Part of a small language model's weights.
Size: 8 layers, width 160, 5 heads of 32, MLP 512 GELU, 8.44M parameters.
Architecture: LayerNorm before each block, rotary positions, untied embeddings, value embeddings, capped logits.
Training: a variant of Adam for these matrices, 4754 steps.
Each number is 128 + 24 x the weight over the matrix's rms, rounded and kept within 0 to 255. Layers, rows and columns count from 0. Numbers have three digits each.

# layer 5 attention value, 160x160, rms 0.0695, rows 37-77, columns 0-159
112124130109109116162123113125106181112123131150122111128123123132130088136141135122114115142150120112140106101128106080089107116137136104112126114121115129143159090115126151116132134105127120155112158110099072106110127200147107146139107115126148138117107151103128137137166113100163131118101124146150100107215118172106183113096146136086126106124109128143131135130119148138176158151130104141135143119106121153133161139135144100122152113142146145141109136139144122134121139111099131
104151140143182123145149076114133131127099130104138150145124159153091126116124116132140142104132118100124165140132106122112128142097150163153170115135178153102133120119126129146153124117114135132126112128113108138117142095128114161148154129141155146113170131167107115134138112122102105155143107137122106136096088155108139086111147141131150156085111107147128130151127112116132129106110125102117131127105184119124135163126115076123103109154162107115149135150132125155107109131147112
143139130098098082146135152100133099151145131101110159122135121095144097097153146101157142111138133132129130112087118155126133089125135079156117120110134146140115116122136130118104122153141149169134146111134101120128134105126110110112102127106161134085130117113162109150107086143153121130155127135150100126201130130129146164111115130167122099105132116141098123111178134112143143155137147121122098107109142104110131112129172116175146143138126128122080114161135122139135136120109127
126130161130131139127148102135092106142150138104123134103115171151157148141120143133146111106139106132088126142108098143133157139143138159172139129124143095116115148130120149139142107168115161117132112126135163150100098156098156117113122144131121112124107132162149136150109126127124132120164081120109152157108115092122133142064139105118107140117140119134139125160125116168110113134120103118116117114136152127125132121121142122118119152115134137132112121122107146149130117121136107
078132096129132129143122127097097135144119205133102143102150144127133127151109140148165069099110104112134152101153155133157103122139164131064089141079106124134140138128136141136142131143129119146097137107124099113127110110105151135114151095125218125104132140099107135121089111125127122125146100141159127108202140137133144136140133146147106134168153120161115136121162134154118161146175128152120141119118163128157107095127127116147139130116104133162055130150137098145134140114093123
125126125123140153095141118108102124087172165127136097132131151119142142128125116164145113111117135114091155125127122169147142150117117136088096112152142120123131128134136111138140142141134120122122111140140183136128122143126141108124124117141127112120135105146109142111125132141118126133161104122121122141047141132132104139145132139120129089100145155140149132145167099099140128101164135119138134147116135131118128132125082145139118136118128104164114156174149128098122133127125123
100136142163146121111144120132137126143149130161157104143148139136127131116118126126117115167128117126153119127142137102130138146125128120103095106127142114118115134106120135119140139144130145171145131131155159121106137120165119092140131169126163109102170107108116141129114135153125107121114097136150150094089111154099124121084159132142113111106133103120114160115138112124134118123123134125129144140123154122127109137181100122143117081129123143125105144126129141128116135134133146
114148157132118100147119156074138131140133144131092115122156135134140141069137129118105141090129101178145096133141151166124111166118147175127118132112114127125132119118132163100119148115142137118124123119082096145145126103145093136134109125096116119117152117089097132124102116145128101121115118114124154113103144125116099129117140113136122146141133129100160216105155110118120157147154109140125121123099141136088125128165172133120143127126106107119098149116103187116132147154103155
091129147134146117129149101162079139117116107132158166129117171139115142120125143110141147152147132124109145146140109123142115124082094103124127107142138115065144121150111082092123152096104128140153139153148122153135156127126140126145166127131054127115108113149159133142132140126103143146120107122105130178094111125130133101115156117114141138121152114138148149134116135136165120132103142106158113148131134142120143164081127131079146135121140145115203157086114091113109138126178103
146110140141109135138135127105181125123131156116130137123120130113100126112111108125138120111143121146109123165082145170122138141120107117149126150106143136128121148110172143142093123114137128125125120175151124131148095149134103111167103117097126139155129111135145114138149165127118143117128115135130110122111117099152120121137111145110109098115101124129121110121110113115130129109135105120136132118114140142107087120126132129129107107151160152121127125172141146100132125152120130
139167170105143069128098122138139142147115116145110138108067123125146103102123144108140150153112148133165105136147111109157090097119092121131114135133136188114111141093153148066150159150134134128128154089118124095133129152145112126146133137169086134139144138083096135156115135097126101118134130152136136104189121099129117143090103140147125135132123156128104164145117107096120136132150137150121120177090115120131190109097183140113147125125114114107115120124109111093142129113154141
119090118092180142135120116123118121058125117110141151142116126177172157196102114136156125112132156127101141142153125119129117116146147096104112163117125088115143110117093122136145113115114105138132119110157116124135155179097174116139086169136127152117083161146151130117144147122112110135126121138152094152167127149118170150113144122138117152129148147140114109149157135102188122141137138115145132144118110135117153180137102128144129138090130114138077083100127153133119135119108129
146141128187147170141132126093128119143165127117205130146155132152122146106116124148120149143106123118107116173129135112072132087099126139159122102166132107131137133158111088114154120124119114133145103132120185183131137161149140123132146143129087094120142155163086106090127118108104142132140135124167134129013115115121072141186123123137140114114142140123122145115122122140106148108152118138129105155146138129095078178111114148088123110143152112145214124120135146144129125152143123
096107111142153195130132119129122120135172143139169157148130136124090129098096120109111119159100128139101146128132123119117101153121118137131110126142136148113154106145120148108102126102106114138104103138126122119133097174133116121155117138101115141126114121113089136104090125159152148148129113130128151152077101126116130147122113142109157103108125133135114155142135130139136115139187106116135125129132170135149085154132123173128129123093140142158159143124124104161130135130152120
139133108141083138097124134132153130130142113147135122116156134104146118095136137136112129137115126165108114136174165145142127143122158129131126145128120122136136126114102165137113128109157137110127105135085169116133138123107108100083099128077127113127113115115137142124103111152152142144069149112138150155140120135094123109141147080114127106142136127106170143103111129126161125154153119125143113102129129132116085129172129111157109078115122134124043144158141170086090119156127119
129116104119157193126135112164123137083130145115120118117105156163099134130120118120118145105118112129106154150100121114138136110132099155139127123131165099137131118161149171152142129142149113148128088170132145147113083141139141144165128097112090135133095133123103166143148120108117140156140148137127121140079117152124133141127123145139128115097129125151139120154135135108123080135127110125089154169116162129103135142142062124131118132143139105175166128150139089131120102119104115
127142124116110123122150137083121138114162118141096147125123153122163136144124102107138126138131140115129107149086127128140147132128071127151136128146142128122146127122114107129130139143125142128151124140149127175143103117213131146156165117153074124141117154116109130124103146097130141135146134118152118168111137142118157121081120138138121148143126147119143144151131111114122118111132129136115083161130111131126117118126131158117108167143131149133166144166122112154126114134123144
122141135143125147133133105144078157120150137128117137121142155090128144192128133143105119129138142133131102132127096082183114129147131131129096119132095140111121116156133124151115102103144098145139138156146139152124116143132158119128136120134105116115077103083094152116143145071148131133152122125137110172105134101140128122131107145142102160126125138168130137152113084059139143131105181114080132126140110119109124136182126088111129096111122133111123126073064159134108129135126135
128138089123123089140141123115123131126135161142148106131151161116139124110126128138124116126087130132132156104143118135153127116135128075148112146099112108126175109119127122094129162132147113135128099118140104114120142149134128150133127136152130111141086161113110109093091120110130144121137125157142120141176155132120140151135114114161114138158138161120125082124154143130145126157167140104156122116107150137108109133103123107120122133123132158166049123161086115163140159115129124
171122199109156117157117127155087131062147128129088140107116138148146146145134155138154145115124134104145115135138084152133118122119161115176141133115134111152135154120166127096138161123107138150125152133098090128129164160114129167156135112155155145142130127120191141114128103093116120100128074147126146123227138174120115148060125126170118150162147142088096162162114173112172113136106093139124112155136138119128130099107117131137127101134099157075073101147133141110122134112113116
192091123156131109144146105146114102117145110127118151116133126137110153130121108111129137151133158107091113138118114097115128132128130120150156134148136147153120141139120114148119151107100144117141129167132142134113151122126094130126183115113094126125063123147136121142154115047088117176117111116102150169115112177144194117138142125105131137126101122126148134159097108097129100145095107137127133074126086112160177168144130177153114142138113132120163131109111122126121152161148126
140104096129147196110120126087126092103124174100102129144117156107117128124106113148113129156164178116098126113106117152148178155153167122154118133117128073119133136106117183158094109131135139166136112129139103093094165117132128112097112157090103160114106107135110093123099107084160101114134166139136113135115139145154173126150121157120109156100130118128124155155155117130140139125132095137103127140119107104133108118139099085126129088140149110145098106150112115124150141127107143
142121134116117110098099150119147120142084150135116145123144108140139090157147170126124144148125098123143103094128103151105126123126128112100160136143123116132134139105110166119146136145143154160110152140155074070132156119137114142125115128125143119133148132085153124115083119159129162123125138149151170103181128148120130108132126131135114135125112129118168106108173143151120083152179111147129128121137121124135128071099130136151139155085143109149032136115156134113117120104065144
142134145104159115122138134118109149127130105132150110119114123142112120148141122121135092135104138095174114186120155128112154114124123153132130131051122094174127184111156161167134131173130132139157110122145129144143116120109108134134148146140090130159129127130128118127144107112132162105138139137104119142130129094169091127109141158132119105152109138113128122100096138115104156133079097132143128118147103109126152119093109126138127121144136150095106120173108099156148129135105156
141147128106109104143139113119141152119133147103130142120081117140136165097141140143142100121104145103144086140115114105124148137093116126144145111103153145165136138083123151145150134134157139100106121103134114124131113140141098160129104146125126173155105138135148081154095106126127167126117102152102147139148146146117120131094147123130131162170122135128134116109098145075155139103139121138140126096149151116137145114147121149147149121150130128118089108171139148158138144106087112
098106117122119158120130089126120133114129125127156144160129143116103121133094140121137132167131157124117137144142132131125160096138128137134124135177148127125148129140120114109135122127110112126116169171180142130144137139100146132141151136173137157093124137135109130129112122101103133090138116102109130158130114161118154127133147148116127137134149129135128152118120102149147133115145116126128135149137127138133121140103109141128127128136129103106114158099122070074131121105113121
134139172128116128164101150135169138144147076150161140118145115108130123131145146122116121125105125149178090165128123143120106104091092086142167131112112128142138179097115119123170143082139120100125124120108088151134168130098132115141123133123138113130179133135133112130135156127134095088162145143138119106195148154099099131140153128140120122129113138108138166086147153166103118152084158129137089191140094144086124148109116128130104127154117093094125107141133124122128150118097156
129139164094151133149134144120133150123121166142117105128115131147125048100160120072101117118115111142109132149105135161117157164129135097140092141116101166171156118135131151165119056102129112110106143115156122107154080136130151107127070148100158091141163149135127072132130075147120136115150103121165108111154095095109096153077155143132147128171092095147116114154100096089123131142148162165153156185099155132141112128109082127164132076113124151123151103109108112118115158128161105
126131154152202163174090114084121152154140117157130146119113108132100158122161069112111153094141185143138127106158118121137123110164161162161107132112112093133079107103113076158128106103114151178137159141135141160141106098115120125157190115139182116175150162097133146124104136061157103117120073145127153137074132098154160135068140142125112069130100160116140139129130122119130077124138119094117131169103201126136079198126129126163107029125120122116105119112141148126142133128132164
157101156190103143145135150135074127130144183124095132099177133106110167151125147146121163089107164164126164107131094073182134121189117160116141160155134083132113140118113051120133131119126129180148115130129131138099164100109124113131172134077128102177118136122096133127115182076107088144107086128074156184136112123166169107149147156145147081103119191075140055156134167080088173157172068071101082133122143132097095208095130107135121118148144130114073135145200133075164136098129149
178110155164109128121128138125090123164137167165127070129189165159110145154098133148134129104113145152129181093119115115155107098162105179114146135197156149124178152127117098109121159141115097146134076123121124132145116135094144118114181065133112144107103106105119112120136162122126126121117134104151154152117117111139169125128143125127143124114119175093121050144156184083095163152147097107138096120149150129133156181132115165099134117129123098121114190113153143114103150135121149
162132122114126123143108143109110093058116105148154143138119141140094134117150165150106133102123135130114157126138122083133126099122145157159111114135132106131092137113115126125129088113145133143125147133124102101107113115129134107133151134140094197149164141176102120169154099136129136143111111124108119080152136143114070147095128112132151156170104141099130201168104083092140102123134160125133148148126152120137102183124133134157100068138127106130131089149117104141128099177108131
110150130127144144120131128081129153103148077142159160115065116121103178137123137122105145141144107174136078123138089121127118141095112136167080127140168114129113110129130150158112132133139113141135125123123146161095131121159142134062133115145132169165159149119082139124140104108135178125107130142116143101118123151106126135067141119109114123135100119122115147122115122094129112093116216144146165208113162121148124175106125112142112052127132141172104113140097106114079129165134101
125077117127110104100141130128127139116104154120110110117160151130146113175116135111142122129128132116132148103116168105146147130110084152110221137156104113109154139117104087100088151124147143170149120115118108099171140148127117129185138124091068096146096082106155138096114143161111073128106123122088178188125093140122157089226113139107136070098144198125151070130156146126093167159154039133097108081133116142097115153127136110109129174131187138130152169134167111103152116097113113
079098133121118144108168178143178118059080141118160128152140085119135175118116158157105117067104149066132145091124160094122133164110097141111180120105172065098083151141139130118125135124154121097139083115154131144111196130109104131072105130126099156112127107181107099146148156092120125149140132131104143141160128163110123126138153127108191161098141142102115153197136122134106097100120127141128111092150135133135119146108148118131111125120146102144120107132156109135122102154116117
087111116106138096141137134090135088096141121144161133124080101150146127116120134150145142098092163099114151096146174111091125111134121136132162092119150127141126118104142122151093109130141137126127106126150136125208137134147108118129092088127184117116130101145117144146116116092145113107143133129131116141184138110125119108127148131134118125126106130096138175148144120158148094142077118146126104136150157103149119109147163119158100107127114114120155089131142136130138117165095123
123164166099128135133153113169138112154134164162170135140044116140127120117139110100148127116171135121130122126112140150111141171113141140154108121133123121130114113126118152138110133088133111100124118125189180130146092144140137107124136075154157119139102123124110123132154133121151163131164143136153124153125128099089091104107137121132130145106143115127121112107095111169153096100095160128124138138125114126127149151141134176138129139116108110149130116112119130143104117156137105
114135103102124132117123150134123142101103138118137117120093117092139052119136158110123081185150109146135104150133138184086165131114135072090120152110156081142094164132159135113176139163134111144115118136131117089079099082142144128088116122116121129117134107181125110123091137197141161114140159128131129133123123151121120154119100109136133103160126106086123147149110101151142157127138137154118164116135105157181103066131115117132163150109111133141130124196087135153127153126134070
128092102122168161165122110134088110119144157141093137112141125152130153153155118111097140125130176114134136132123129138151098098168156133133088130138115166137117127099124084113141163115121151142152136136075106153145077090087132106165180168123153121145122154136151125148124136127112095118115107110139112160150134104162152143079126141137147091091135182122168079118160120119113118152155143095088120152127134115114140184143131105155137064131141141121105131097122154101145144106145153
051102039117092095176134154130160089095106133113142144151130119174146122072138103135136129127128140116113144094157144135088127128110084094099159092153126141121145124124120169142087079125122098137137121131134132101161120149106115117148134084141099146125119133130122141134116089136135060176103118105122060131154151130132107116176124133128140144156150098120131146124143126151160106141123119144122133073141116118112159106131157127147156165123147116160163110125160168134159141130105127
145120158117142126151128144143156120086174107135101159123137108088126168116160120137088132112124165115118136130140118124160131159162173087119116122086121107118130145095154144192106111117131152131089144119060128152138088134135098117113083121124152145140146118119159146147130079061137080142121115148097161128149112135118133138058129135138153064130106130115115128141114162136149064106090150164121124163130105130122109117131148134161118083109136133121122088120089101142137145135101181